Weights of a small GPT-style language model, trained from scratch on English Wikipedia.
Size: 8 layers, width 160, MLP 640 tanh GELU, vocabulary 864, 2.78M parameters.
Architecture: LayerNorm before each block, learned positions, biases.
Training: 101M tokens, 4268 steps.
Each number is 128 + 32 x the weight over its row's rms, rounded and kept within 0 to 255. Layers, rows and columns count from 0. Numbers have three digits each. The size before them is the row's rms in percent of the matrix's.

# layer 4 attention key, 160x160, rms 0.263, rows 33-63, columns 0-159
085:098116117157161102160145168125119115090144108152167147127156187089137168096146171155073166169167145123140123126087168153128144123155156152091174173200182135128170113091198152146190088070211145128137146100130090149104097078128131095136195147147149167162184184111129119148137122087135088119086088111141144122114084151113186128103098125119066144204185144097120122131167179152151135182153149152151143146131084125124090146159100141150113148156111146070152194153111097146180129118111165
090:135129097128151124083095133084148177159150100174103132151162105124132135070104115135125122197167118106112136169123191134059127075080157103135098114211137119098167183085119125165131131152139109186061096125096127115085147135140143105139138108173147163169107124156087097144160078143137158148157145141080165115155127086130089133131066176151171177085182094142090104162159103118124168112118079107170151133115173128134174097126133140142163068053145148136129191103109142201108092084166087
087:120094063143112155112124110140107145173141101118150085212136131163118145116099121179087153153167138151119115126115084153188100149168081079136138112196157182118068091091131134085156144116128127158090098144146105116111141160121111159066140139129157168101137091077178127153095110147113106129110136117112149104098186136139147082151163048112115141069146112197135103149045107166140162128220070151118131072083109157149147176125139106068121118137130150081146123125117183123097133180159168
084:098154212133115121058131103125162167143179087162117121086102129130144148143107159122116115155123142077094178147070102198082086139076102117122071150106121115127167085121109156134148153194158085092128092138148141104073087106112137155148106129123133137107124082135107157094105131084119113094078102128118125160128042149137097146173122035166148139185118086116086132146129108163140131097149047107116169115125122098137097089116175113082146135162165059093130154089127104128172194155127081
085:122141131140109159097115114164131171135121118151157131094143131169130165100109152074159183123216107112124090120121147101125099148078088140104153103142104168164137149073154152124122186126100165122150163074111151103117137104162114081094145122124145157079111095179157127134036079133137168180136109077109127109099080140178058044121199144074179126115160118129113144173196092076137152127116075144088174137116132150134103092162135069154165147170149122071148102122166081128103086130115143
089:132137128095143145109071182055091154124078098172138153136140159176142122099142129141110146113115121111130098070162034083163128166086098079120128227135098169111101112119096134096160137122140114137146080159159158106090109127081134124175071121132118064114114125138128054106203115123123167167148063088098103140163115107170122114070118134172151150146127102128113179124081191166107157143091164146119125114105119097130077170122146191133110121153060129105116141101085152142082109139152086
087:125123172132099215113139103137117119145159092150118107145087196117113059133111189168139145114104124156172095096124105081153127154137108140045163156094107136129136125111131172138170155151119102163126107097106181127141136139171153100136111135143097196154086099089097147111100080137116132102123146191093186162082143113114135122196102130123147150112123079113168101108102100142078101198069146134163118076067145166097138142145123052169150120148065140115165164138079129100157200079103148
084:127152097186124131102139072143089043146116110134111153224164053125137153103105164148079090133162129174163097121073110131041099162194124153141130185158054125065096144106153139128090194099207136136165142131177118152161124155133130138152129125153118124130119140138112110147150149139136074152150168133154106079116132095075109129142092143126126107083056111184079119136129111152113092124096168085142176118106165089147149118165123106156113111156111066111155137096151104129086153111103142
097:053167117158050117062115182179096161143133107102104136142093091119182127118105114102153103179147145064176107139138131107216149174101131128141089107146087117127103175110129132161159123158151107114115103132171168081142104142102113130121127112119145147146112148097162129142109135138177153147152167104173080057144097118129130133096134084100119104110226063163134171194129105139114188154159181153092160158161087125146154101143148123088091100093145172130136165149099174150055159121110111
084:086123094185113149059115145157155168167152109105061144171143115086122133116090094066123151117184130171127097117113138097108068127077104113133077133114096126118099131131137132146096131175121119143154107145046117096139137144112103113117158149080130158183052167156105096135163134185125150172148115133104155134122146150088142135181135160134128212115155121048122159098150132184107100071182114149132126083120131158141094095112066186151065095090127092117128126188170144097092158119086078
091:152096148137198099137091124178126123170160137133171141085174065105117139135116126139140118138138179122105160089099111141127120123069079175128121101137229126120113113178112147142165134111107097153142188115104141096030167123121122094097109086178119133106208209181109199134093091138091153125136135117106186082139186114114170155147129124130085096103140160122152144125101150131162123164090166115075174142146135171118160173089074158088135139106139133133079115114102099075146125148099095
086:176117097117133137146131140138183131102129080139138164088107118088135159089132061139153152153104112093162135121110172130129080144104144125128138086145095158143114085076126098133162062198147165089112156184158098121107156127165088127045085116120102146033087096127150149183151163148066172094187084121150140118173069119123139109176103099153161107084115127115173058119098123110108125190170118135130093131123118127067132099094098114123123145149112119160188095168155139148058072114107110
093:111147108110125093137082108161143162126177092196105130153115135167162069118137150153089185149109170192128118092142096128088117169151103148188137160150143134159092132116128087097115108111065084164142140133152179127153126152198127114100120158123163104153188115125172059138113169128144144147075105167128099108172191120132156096105142100132107108147167149068208097126136125147117140122114086045113100127142216132141122135126158093125166127130112112196112108114126104193095118143047072
089:094131090061160085124167187124143150110151095137113146153163118119130094116107165147129134108043052145128065161124097123064161062113102147111097110188129092107108085188118062135170041131180161071135153156137147148137176144166139116138088040140127166111183143175144127126183082055191109128159171117132158119083163141135135155155161137132138131146122135163155088135113151111114089140133102106107113110144123195146114148104142154143154142119152159098170089120140155136135081105136116
092:136179065105136135089163078170102106082161157129106151118157114144157083147133084095153162112136148119107052194129176159139103140105115143075139135151117091113076085129206129092153124129105141157076090118122220128116137070115148184106123198169112138099156116087139121061133151120131122131119125121130140122130143128149162184080198134134130136065186116122110170138115142169131141137109131122089120145094162071136113122115087106111129101119138218121180125119113156062161126053177137
081:191086093135106178141186091151193101128103156115129182132086148092115118091087148107094106101131141139092146153132160194146195182181088132104134103103155160137091111116130143063124122102154172136151179151111103161144138120110136083107146113147132131124162106055106146149154131110147064119128158145110106149128110138211112130178090174163123086195129112194123096111099115119114145115086160117105139131129088199061135193120156146124140125070091105101115220084115138139145121134073140
082:176141155159159178115126142067092094183077135107100083107114107111136104129077168064130128115095110095069094092109140157061120155146111145128075112151101099135119109164175104126164105121122119070085094173055149138124100104107135146168163120109178126128153171082105107145160121091138174159120092177124142110129133161163119139145139181144123029144109073093151085149210135142155077166116122119127145117178220113098147149132127177123148137114136077129125118159169197098134122135150092
085:152174083152108106153162177185120169111132140162112122106062114117144131088146104134198089105134055110136099254121107141139144071117096109149136111098131121115168113162156188131155053082138166148138087133097129122093111144095152109136085080082140160118128104165123122178107155148107140120162143165123143068098128097124100164136163110165116180176149093082142181084135124165118071146136097167160164155127177153197195118136113086129117126147140134105137158135146068146143096157158096
082:153133096139055164156148098132141116185141166131121090115102102155114126118119126187153084065120188155138112095164124110078129103124143114153047175104143096141129154116130169165119121117144093122132192144061125186122140131110084173180173127112062197127163128124142157159134118088128096166120115163071134084101102057126142147150137118143095145079132131163143127179178090109112124131126124172079155147104132089110153089149129114131080051180112165056136134161094159109192106125070121
081:183100109113095105103100128100102115099164155186136157158194126092112083113071090163167125110118121154107203140166126112133155082110197132101090161144137143103093162056145118095176129184102147161218130114128140151120176153107143151093140096129101094161139106121091167134095144092111147099112122160146096101146149144102129148097168118120133111166091123142173120178082110116200097084134072096158148138205164098185144109138065160151092127136074112108084107105143099167136126108163195
079:119182116112109113142138104165101120149103090167107088081148143095131149108158093168145061115117165144125140180110098192093078136185150127158175141165156146133119148163125087168075151125158115097129178156178110145113123124096104102156136149124099107120069133151142089094156121191138180135134091117048154164154175129154169199163071119052115147130079142175150125135099095154093135120142107111111163150173163112125100144184142174131152145151082092100149064181167090103200137166166129
089:119141145111092152188136155143145175098121132127069157116212055106092118126066106090100093113102190165038177106163138130139144173107125109107148176152135111080071109153116121142145111145090189118083132123140073152172154160111131172185042171190144141080102122135125104115089168175160147139100116152082129122083098103088030142167125145129136142136102174138140122172130117089122120153133154110114118169160132096138148086122135109117107098136124188121162142092130111136184122156132106
083:124181091130124095132152151141140052130116103131106155154097190126105143119198143157099150123096126169079134151166110101167122154131145162093122068111138155176102068134066146091084148111122194081089146127101085129102079149122160209100159108124144101117125134156131153091128167158116128125070149101105158126109143115176160215103119152152121139139139122105116213143121167117074127163099121159080086162163132132095131129125125135122229169086098067156124170090101145162080098131158129
083:128149156151163118118163153131141115139124128127094113068146139184140071176096110159137178142136105137117166089049084161138118123082059129165116072157098150041088127180088094145154121159116120158114098160173144159129062137137181096116116141059151152135160116126098160163099120105098158114083185159062091127116103155124139153096136162064106136115064184175119114107098117141132101145119125150119124163094142109088092116227154100092090117138135148181095149123119143111121102055107129
084:129093106105130182130171088142080071093128098119130161176116122119179127097189127120173072086119063128085142135099200163103101161097111109132133083168141117116139132129150113101117118157117142117108132186122106153142150084190130128113120122155080145088089145101150077135110135074102132071153139085119165094124173184120083199101162152108119149158195159131080105130121114143191100114104155167073216123127137152115139189101066144118066112132120142116106201109157131158104110171097118
085:157173144180141122132082197107112098118200118107155107111125177025095136121122095107162139153140090124149196095158116101116125120113164076154158116088129172160151090091113194143147167161121070168148129134187174167068112155132073111080130105144091152148119103170170087098132163125133152167117204152152083122129159117185103103140101123149133153129115152136114137091173129105160173142138112163108129104150067084062151123131177161158098108161143114062100154155143129121115140088129080
083:110117146119133090160138147144107125121089114134057111152120112157142070103130087139087050178178122145158070100100128134088080110161102123144126172125088121169120123120122150116186167162108176111090166076090106148123112083141113102158119130082068075208129150114180129139077084099156158100140131100131103189123083142119149113154086198070163172159082114158157109098147140122213129160142134132104174120127160057114135171100090162157168128162202149089126137122150107095134115106124110
087:130147141121087105098135181122181119105129093124115124146112115170103146104069049106101115119122062141170100140107170125132098080132107060110101118140134103141100142138123142095094126095124110081157084126051076201152106142131214066135113140136144132124153159090126155162155118088080122149120113136085109156114117130131109147132118087112169111103114121194152223150184096137150141105169180044136125121149113090160117113134218074103168172127142121095110115126053131125142180142127113
088:130083141104120103142155095093109150103092107124100145148146116090142113139149129206136119112192160122121063093168148135167172151129159127201121087075064143103113107160148168204172186150076134118147114127111079166113139138146172128129128125107154115107141089112106093103140132104157127137096148071075178122124182067160109094117098158087109114130136089172124139123151147170140088121156163165124145189078140118064125156139090108160118124096155172137183140112061127090145162168020134
089:147107080141124135163140128167131137084133112114087145118131147158144135158105111105145096097133129161056182109124051139102177143168123133149086154139089119128176136167138130083180132132083121092166146095099130176104105104063110140069152150149150096188149152104161093129203113146111115148151107132141120143152152130078145086185147144070200065141049136123092145136073112130122037183175142151126114066157109113140125135166124150167146129129087142072125185118105143100176133092098185
098:115094069136151149112101112116120179086180166196163134114143103120101102168118101131101091131155117143112176126113146173119100122146099098114140137114115170110146122098110071119063101109148152121195054135105113159151143124113110187114110141079145124150132174092142066098062160119118068018098105149105180116081156151138135145118058141113163121120155098164166132132169117114138162153163174119105133182141080076144114173172058095125144130199145136158142087109175140136123096115173104
# layer 4 attention query, 160x160, rms 0.29, rows 34-63, columns 0-159
091:087137125153187048130132096121123099094166137179104116211224136121080093091116081100147129153133193117129079151103131163074174119126072133110057167146155149131128116098165120095103087145110099146117105143204150176124154125112116086111124062095146155123137058130123065128110077147199140155151099103114109149134156104141155158133135143136173101100143101126114163197148125116147156126127167103104176158130103099170139165095118097108100148093144160156131122127103144159135101124166046
077:102115137128129125078150142151154139152179111138132142133171142113152168109145116144175137108091185155112166097069160123114126096141099131125090165132122153071130137102151121116195045124138156115178073196117153104105112162204101177119109122198150212095178098178148182160114085125107135121073091133175125106121149124096122036113171124110131097133138113105097079138074153138119036117158125134145163131109100078091128075160092087104104099096091122136133074126119167138154147121125146
081:122075155118135082130101067173151161091130159170123125178134061179134124131144120073108105172124092116125151096114069187127082072125119107170096106150166136088166089157164097130106147096144118151136050133138112210088149160123140095120110178155191109077160131125127136177123144189150106110104102138097124081130156157129206141141067093165174119093107160145103105133171174100086188076085099120113070133162129085128156112142134173122182140132123150157118131112096145124184156111128117
076:136049140137142170074063115182151142096110135148156117166131104127129125140108064148125170132125123138111161151170145118132089144129112100109111090102116137161124112093123126101150124135148172099092101062075156064101146144149146127086088187195077177090094117084107122165089129183163119135154078106060167163108126138134146071109123127159181134023184110078061130143123143123128093094148096070076092108081151143112130152152120118153096158149152132137128076114128131183138108114109179
078:138163144165077105130125170096123135140133068182129113107144129129110123098160152101131131137159098107147167084128137099189138133115098113175116126128124149050079176131103109174094058134164165162170118123130129139086116070138145130085086163115088111143075137174093108153161096122114127128145141041072106134187104110090132109098121065107137173172188134141088156112094197194124213148128118127106177135133127048151128083123087159130141112131087109120174175137083094104133113183136114
081:100163151075133171120166147107145114108119095107098148068116129107142120153048168145113158127127154144065115087131136148111145110059157124123123113124113118113084111171118117110082107127145128053122132144099138127128102126157117088133125179186087161169124161074156101119116117180095210062127130121143135192130132135159120063159110180113187110163126140179095015138083150163087115161111139151147086112156087201042136098156122108178152125125118141078105105137140100146111106152124124
074:151155143126143121088143163101086100137091174143135146164129172098091104163099145091120126092182146148143127134095056156101144155083155131162059152186095101080147138192145113120132117138122187081143141195158091117149135120155101147159142176151117052100150128081126169170085124114086119154171124132117104177069127137117129127149101180122076089198086106145090100117143082112091153061116172099124218103139154123101135143199133155099082087141122193128145129098157125096101112134153144
091:121138171173123146097127158171152161113142140160127186194182089124142126102088103132193077177153178098154130078150115083104151083104117119133105135166135128123118136160124148114069113136132173119123047104200162089081152109143105157151171131096135171104145173109146142140077125132112105146114162150075131113174122136113148114145119128114179104093133154131141168153109146181089182073075145124130149200102049065097125139087067130104107157140087122104124144147101139186151054117187123
080:101100147206110092122143141160115225149155147068155111156118097097106138068130043078147143088123161188177102077165147105110146101110137146124103140151107073124123159152145143097093143161096107140147057131141106093140098123150112110187158111143126150112131087112136139152155111152084157157149142162098161092120158137176140102182134139073165088036146127177149150095151098152125164075166177121127118110116081105131150149108155115125127161135102095162160117177062143183190126124170144
081:136150104144133123144088193126152140096113133132118119111119112165126130091105123125076103165050124161121117181153172112107144198094163150173148146139144075158113100113177100111163095061106173102180143082169113133066096083143182156106127086155144133108125177157118189134105122105159176123130156074138154081167161105139138131105124083124076222104124147126083141169101074136100069198140138109061094135112120150138200174149129152088149124106141084108133125076114136132148138089086128
079:114139143115104150126122118115152131128069111160096130106137105174142137085107130112153181112119170158136059129126117088146073140146132142140153112146122137170144130140096171162094096130133149144067189121141089075059128101172128135098098102125161105090092089115073124107075121120134200117109140093141136107075165178155062125186215132067153146153085159126132116111128122135103103110194091113096119121032145150098118152158129204125140058107115106114133133087179184083123077106164101
083:124098075080182134186107084169094155091124152160215132165136163132089087140178151146109146128156116133109139092163094188117143160154141128111093128140090193115090122159164137138161103085115100142145072150142146084081156120168183161114118164137136142122184057100150105125126122147076119098130087127088149152129147121129150174155129081074125159133148100130172110189090140186113139103124139107111150136118047110139127124152206097159101140107091036124156113116073122158076149127089168
081:085140071125111063113208136141193096203113135193137125091156168131109100145175119116104116131132112088173138152118105143124105137124147143103156138162145119141072119142127082155110077099118135131081154095117137127166137175161104135038103072157171118062174146095147122168197150061100181156147138077179057134100130183094111165146159116161120106165145095138152079112156142141067154134158103133097122075111124158132100153061117158146142097151141108122114125167153140166102139147169141
075:168186155084132096107138056157160096135122081105108114125166112139166118179162101120173099142143163151170136121130180083162155098133087158112132116174147137127123195142124112120116090139120143090075140106123183145128141099160120131104164162169131177127167101127123088068119165076135108168114168104146160111108139150133175154091114140142191084116142110114097115155147110228159094103131154109105162122117159114134161150158081085073221121167147171155132142102142046085114154046116162
076:174178046121118129112144158166132079056200084154111104123132165075150157147121093070111161081084075136113117149093129162189143116085185138131110169119177079119141183158122117117076123107112161167157177101139059169126137142184112116170170124150141095174131129193108173159108138091125120077140143165117099072100104190138149104140143154157154148192159138137156127113119139114118123115102144094062108157192115204097074109116136119134123104090144127152157099141139109111127115133104150
080:066129095135104133101129158052103132116089080144177113107133111172165151098142133144106124118149065121119119149096199145109136162073154122130155134111110141158212130222125052175064140140073126124137086133117091132132138098088134092138149146146111141171161108142164110083127178133132190121100163157071149112132114138168096073143130110119125095136088077083111129142176118153149126116162122091159105155172132140167135144070136165123151160124109115116149070078194098147067111093169062
082:111118147182102155148152119184135144158122131146193125152179132117195155169111103082167099159148169069180121165124128107102098091162155131136080144153117131094167125089134102129083089137107153149127098051121162119093109156088185124166085131007115179141155140110133129125120143115165165148197133152146060086097135170111136135150142117153117136117177122092160051108163079125145104132067101134140107125154123109119151119070168121124209121143137146154161141116213123146159134135149137
077:204074108120077133180113125072109114137155169143132161143110120141104090130105110133168120159150138113114147146207139135071134115140103065102120162151135149140144219138144141129153156127173136115166158126146072222064094083115132121147175081152112202110136122083121145106144120116070109109146095189077123145101121135131103129133200179179115102125133078199130104105178129127111125120076140207114157129079107123142110073143153097072107125126129151144114062133141145167120133145134125
082:125111117103104164132186058134166085172180196103142205138142130128109116117093105153121165157116108189170144092100136117114150158164119126112088143099164134099132105105119118163164094197168120180160129128196178123107081126093147125119149096110056146146113133160112192163153103148147175147129078164090160170160155112121089169092139159178119168105060097140157120143120186121129151116104138119099135102129104091176149160157117087125086155106107124153155122049087141069087094128073163
077:117105093129136064086107096117116103129153154055146104063079123189098122139065114125133099111155197174070172145170118122169114090103144165171117198148129179102141116086139156148149079147098069075095166191163113132118078114094127089149160120205110130124165158134082151106171155110115095121163056130146158118099131157122162129136131142131113136146149092095162160128158124099147155145185132168117153111125185141116143133140158135188090084166097138168152149172127142061172127089111107
079:125133091167084139176117081176115062111144075130069096116205101121116086140101121148097136202123098162144142112178131165106121177160115119127149154125098152115116101114159136158107152177169219155044120122142088114073124110149153153098141094137110136109191118141101142101168133113143129175138086160111156063090134103100115151156116130149156130073166149163219158102099120096135152153126156151107101093088112116137072071174074147080088098112161107130137163133135135099090135146083093
085:117114145117094129131103178171130154127192112128150128139150177183137151144145184191173143172117099106100104086090101102201108142130135105185166126153122105141113140111077139084076115066128151155138087063135094146116120172118176140111105110147156136144137149181080129051141161100168128116103133131171082076139108083201144145053151122093083143133125094179166163082135145134161100129100117087107103137144150167112152103100145128166147118124058210170098092112199093118114135128148143
082:167155148172129102129152102146102083088153124114144111186109139112071158111147175126170131141153150156086096085133120132094212167135098143109131158105171182151077067124131136149121095142129086086108116157145115217160206054147157088092084104155126165109160147111138172151072146127121156154134159188123141157133146126092109140122088130121184085072123132153154083098133115150102134069089132153126134148139103108128120102164139200114155107191105111096160124137053121139088087099102061
081:136149044049089174104131123157130144127138135105141165149146102103156122088144061109135128137161134073151159185090108096167126180111129202102132164160144125113145116134154141094124107120160162133131119121123133156103098107096128118122127103173115105088098102095121171117123170104111141122138151154112059152101133163157124126111082143165127084183145121134131116176157066159176063074171124078103139192105173147175097175133161077100140074123097123167150162186150181136151160147189041
078:156104147155110055114112168129144159145176151094127133123124135111076118124146153127178174156161129107077197114127183087059132064131179108117088153086151084126127165146123183147103181073144115149165138156178140147125097137094099127137171124124125153124089125132138120159170147110098152163098156114081117210101152103103136077149113096146166122082062095088129098142105196128116076129159109198109166100136111077137111123137167128152116163104142094112115180102045072068154110134147099
077:146091082132181192070140103083158144165106106124117142105121118113156186099124091078092137149138114108095098066108155166115071147073085133122143120143093136094189196125122130122109108139012111133084113122091094159117141102124078108102118099126085089125108193119145127157073204093051095072119129158182118143170118125131172174104118164138180165128130120141123154065102104123110129148164143117135111130083147135100112164112157160147148146149140115099154145086132119165061176117124163
080:098131148161150106133154157134129133122102153114118175137115161144189131093116087155104101171095167154145183103079144095125106141127104107154077117149074161105120151149125170123159182075116178104178127122040105186172139163100129109161168147107152107055126155132116021067077151165125136136063143140119103151154106157199168102144090086147128159119098091139220083132113194078148141136149118158133135115081158159124137132122143132088168136117116160143191143111162142125118118139149084
078:156119107168107153142152118168144106101077163120084086189147154139091109100119023154140120166204094113104097122169155142184122168074114144157168141109169182116130166154107177125191106090103139114103120126138069139055133127201145103104173132114138073089164117102123044139100123092120111171188135082142118140129109114082096123117118150115149093163159123148108166121111146159179049090100118119174134137177149147109088125139116140112079146142185118069151121150126112102162111147128131
082:149118105129085122140144168142165124116190110112149068109076140109106108135122158098090091092136167132159118103111082149070104104165161156135133147151134197134140147159097125106148170141109137125176155154076141104161103078097109090131204116115085125223121106115064161189135186142096183113144094154147109134097134164142135064098149103154119126136135178130130150145115197159133111137123108106104131101113144117164111110100178112161135127104178106105088155038159094033134097145086193
093:156179135115118169158166064126133131161198189134163117090194073159096076167099145118133173098135163185101113085081144118128158087137118101103147159165091151071129108085108097109153080152125126151156098190132143135119105049128158114137154102146161126167162155122102161103122142107129066157135102169156105129087094110125097163189079139118057146158127120149114119128172155089148117129173209149146134083180129138119117109145141082097185156164162137109178125173097075128081129124101120
# layer 4 attention value, 160x160, rms 0.25, rows 32-45, columns 0-159
079:093118186134139112127164108133133132128129136142166169136100110132170145078087122137126131121087123140086146144163069148116143138150049138175143188122146136100127024148125049198136118116151118170109162192094167173077123187129134101192142161139124134158126159112098120151096147155156105179134147116139151174106125114053141128093137170189081180123173138131160139100126133110161159166182116123174140208158100083095156101161119106146173140119108160130041129125125106092085109133138148
094:151134116097152178123125130083087098139120135152134107064125122096071132167085092159166137127167131119107145137116077140149112157138106152101067067088132093088123133135080100089103148185131159056135145071128095093126086121136086123085114109128132157179151117163158178154212121169146145144129096166153150101119136137078079128099107085112145109122198139118160096155084119191193130109169085127110110147109127168082112065147157114142078143097120141207051109161117120190135147154173127
092:130075159063118121141172193130179147095203160165092166110138121080095105129125139137152164128124187103169095127124205102136127162092095157113147139146116166130150155134136108112125113170136098132121153116169127130075113152119073110121106148127144115126093134108158143142096111134085110126052149097159178151187167168137149099159193075103093151111118056113087145119119172194101141171091127091116155104106116193150124194074122110131091203155190182108148159114140130112111142080169129
075:082104106124148148122144138102092113144112110116113102139137154058141189079171168122188153131094111142103133185131075168151166138120072111149218144178118153140175102091139119157062185102091137125115140158157143107069126113069148102105145147141124191129144132134139118108139106145119162143106124143119133137154176109172134103070183146151133098125202156178116106144156112084198089068135121111145185108123142149122156078135181097087150114096020102145091134148103098154144119144114177
094:073130131103123131188072084131140080092015146113115128156160166114098020094150112115100137092127121125170167182194102124097098131127130166118163087125125094184126091115069097127049163188105148134113164172129099146117137071127196103149118148136111123091211163110167111105103135148101139180125117109138115148097128145115162165118114159111122120137143118141069167128103102159111157115105160115107064162152144172122190140119152142147098081093105130107142130110135091171144091118125138
081:139136133133160100126113130176065103119123111134099102059074137082072115141142153186175113171128119132098055153096179108120093115150098097118114050134172062129137166131165138114059166158145098161102124142085144164099125124095064136112138181167201117085072093110165129119123118092110113115117198151127118123100092137179155144194134126160103092117079130125143168090126166115182155125110125056125100128139075111095180118151122151105121089121159131087177160157119184118097119173143140
077:149168136137134142173122085119162101170125109181102096137125155065105072091141126126161118094136164112140144148152143149196195107219229098153148128142128123065189150177069154144133168140172108151099119154183119099148125123086177124113092102101075105104121180111147167121085105138140110097146146142122119130116113126127106089147171160156160120149160106140137124087162096107110090092155136067063135134098096158144133157085100086098130141176149192142068144185092141103189144109149127
084:124121099185138177123100147170121123145064146160082111101111131116094106142118095122151100115097188136121173068115070093096158168081104108058118162126139114126134147123163167145161128126098116068209102077140139108135138116146173098106166107112120109168166114076124095111126123098130155147162124141112125102113205112132118149140076174167144117164194105154139117147147026086173118133127052232095099162155159105179173121139189089167121116118131123135166109140132139079119131131136127
083:161163174121133165130138165135093116121152201150079119171162182132141146105122112141142134068105112143107120106066130160137129167109155075130127136088087104167128088101158114164126138146109155174140122151112099145150109079108096069196189174157131179127102055100115133121130131124131063172124093130197135078082084150140119123096224101087140130126156172138102137082114125172153137168163127104178190156188107148094097107111116092125092146131143129113063099141091176182134089146150163
087:123112108095138113087202128121129114110133065099201184112148126179125104129160125148184141190129093157143159198092131117089162150109064156088122068066100151094097174106103077135150131114139168152117103141140159194135133070141049110095141128143114109165143188124131101117090084114204117136131132122096159119177171100131166106157099096113118164119143118141163078111135088157044138094126173152148140105116152135117103113176120104119123154105137116082107107088182180090073136104125146
086:131118127131176122135180120151148180138160164130124184114135104136141134120153125089071148184097187114138083146126077077104116110087119116076142093205155183147120109092135146115119142019160132173083163130118173115181112185121093129147186123173102122124066089078067113112144141105101086133145134102122093132117133109169076150128104151179114110106074102093138139117177093104136101108145136145181089211083165136168111126143094138103159181151146139147100178114083168133123083132125106
082:142125188108124136163174102131127114122188128081153110154157111127100120098107144114135058171107115113134169090165088187150154215137111138124085116123140113111103205120158140177115163134133091115097142130109160132185199118118147135116119129135157175114094053088115084096118109115139155075141154114074109083098156123202094110134121142162074144064123081101133101118139095181083163083129074201141088111128168162130125138146214100164132142134135127077139113138126137101056120095152126
082:136157136134128137106187131165081094139121122104161101120143098149146180164123171117132097109118184147172104117135117094099130145099166166174141160173122174072119188115095066171167053090167105141178191037140122089169164134113104120138193108105150127140096105073105102080129130121164181095137166160126107102096137178191121135172137117169086162106116170132117098125164125139120133175123125120101199138164158129130126163105181176138112141061127100077105144169137107136125119161064095
091:176102142130115105114205186134088148152175111133136084156178134087111168114112091069185089175184143143144112106128108147094143135151085058154069172097079115102089178093143151164119071108124121081118134137120170133094105136160108172104150122151168115138113098117140124114063137168107133163128141113124179123113102041175141144150109125092079112139095079153143171131137153160101131151166108142162084163056110147187116172181143086137165154106105144101144055134160137115096119162168103
# layer 4 attention output (transposed), 160x160, rms 0.234, rows 32-44, columns 0-159
085:185083093103134149205103114085200097109141134121074076152150201159091114131134128121120137096168108133137162148117130175141153160066146134200107103108090128134103193140165075097152133112130181156110154091178108137130143074091082179078145147115129120169122130160127145103152154049133104092211100166125086141151128143162135185111131110131197161122088085103127106119151141132156084102128121118146135065127137151130107155173162153141159164113128078125143107081093128123165182098094173
095:136198104151103126108100099179175169127130099117205113157118057150115097137162132120136146153136160102106121130107201085138147137175121150156229130163160122164159102119128134102149096096112079181136073120105153126092128153090133139156121139106189135123115120160147105069114112157160089162168129117094154134132102130185168163115171115186111135088113118103134175164162154160121071143153132144188092095184092081130209133105084128109212088128129125084131069129138136105105118088148147
100:100132115201131094085112113147080059133105115102174114140103098113124112079134136114164141131138139166128131136115081157087143126097121100099112077129126089168188085130114183139173131116126132103124126117169076116100123134140164161139170104108101124069195129151127190162103134156109088133123154155130128108105120160076127150156097131115113118099120147128173103124098098014153096084106141207116119177184097109162081114204113114157138111104104068135144158154106084121129063191075060
084:131108108128125071098100104099199151095145128118093167134156120192130072181117019082097117107153094072152125127120156172169065162157177141144116084111131107060081202108098137091137136178134145155118085083084120152150122157145132125148109160109130104100132193117116137149170128117135113140179166135097133166091112201126145103147116131120149172117099134083129151110114142097101119108174075093063103175122163110204086147125099137144169117155161173167140095131143113099148160144106089
095:160128079122114054133137105167122152168197129151123162044113108188155165107167111157138110159116075111109106103100122154148168124169119127116114166134102131055149170187117106148141162142124130163098072150143109117139107176078154139166195140105126137129157123161136148132196155120094064130131101121127138083164109130156092154169101064138145095099176178141160180102163156141194109136171097149129187134136158060137112085122121159128161139166129099105096108141040184175152126116118123
083:102127141164081138121086122098134153132145165105169155141191117164154117088126097153172134113162104137141161134191108095134140113111174115102153206106118173122108089127083125134155085066098127107201119077151143063159100152139133139081181079082108165141148131134139111117119154174185121168188104095134144099171150120094116142124113137087166189134189153067085131105113097150074087126106145162140144083165160117135133134034089120156069132089132083157129116075091114152126083125164168
085:085085103145172146151137146114161124064122138128165113111183114177095146181122145184097153101119085187068089156163129109039155154086062183102159147159150176106063123077148080108137138091134120086108071130106096121146120118142159148124067185110148093136136085150192114079158144139113194100119095135141132159174120115079098140142084083109117143124112093078166109146078080088118125161151115098172137151131149080130098127174102136148131127118134091123123085148113075162130159108073119
092:116099170102112096159143138121119151186147137136123155158121093085113122121100117139136120198165170064177113125131149176167084120156166097134141108119127137147081089097096135176076105090122134139097107205100163108129137135137059123119049204143113120098105122167114100166170088154108111093142066071166090132129123127149100106116151067120137118122054147124182097117093161125081106114110083102115119155096026144129084076105102182139111113123111112087058124152164168123125136128115175
086:166111132118104136127103016134147098093133054139181128081120129130079161180151136139122135132186147124138091090118094085093115086161069151187160149139096158106098160107140160167159114109163109132101146119161120152102167104099107135119099101104039135156189185124134090151096153121117121135131142101126155139118058122110168173151088143151152148115135077071155111155089152110106088160130114151105135105072139081127173104137143117114141108150160163153191186137134089022080121111120116
089:196141108190113122137095128094152092143100157105097112122064079119149179130130148136075197076147117114126077104109107120151087098143078120126116123100135109159187160153155105185140178126119081121150191137091137070107136120179134144201144160085208115197130110141114147120118121130119144098113090192132127081061144077146094113093175130106141134166070105087093148091152161123175101081150135142117155135180118180103139158100136175156133127101139122128123118121083096080129108179189122
088:095139175146108204140102137067126120092139119136103136202139148105114162111097158141104091102092083182135144131146132170130108113093110140150126180111085094161143131172098154143150128193100117146136074148076130166104160103065123150128150078142080093117136172196168145166161115172155159167137075195107160115120177162158166123131098121144154104138175164213147128085079143134104180165148116082116161106171153140115114118131188140156104126079132158126166101074196116097079154104124126
084:154139116204094150079094171173187158095070133148089140155096173126101120045106118129149106176172151151149117102069149113116096073123075112119149135086079140148157111109146117122105073137137153071147118154075171095083106124162104136128097126092147097168090137129130136109175174119179119137161143093198078157180127108172145137138143153141172136188167165111142131165113172106146133111128111073113220118098114100156134083135156197180119140103134100137131154142185123155140166129166106
085:114169180152128105104151150136164126111140127119072132093122181088094056109110061086103137133089164098120140075122101126129093110081128105089118105085138126185098084096152203099152164152071062108123109178110146179087197180150129123129068083115085068134153135161123120143172125193081081142146157134114128147145133095082097124109089162085192089125077140113098175139116165101112154162128169154177155120111095148111111152162079118151122122183118141127159143065133124117127170115111149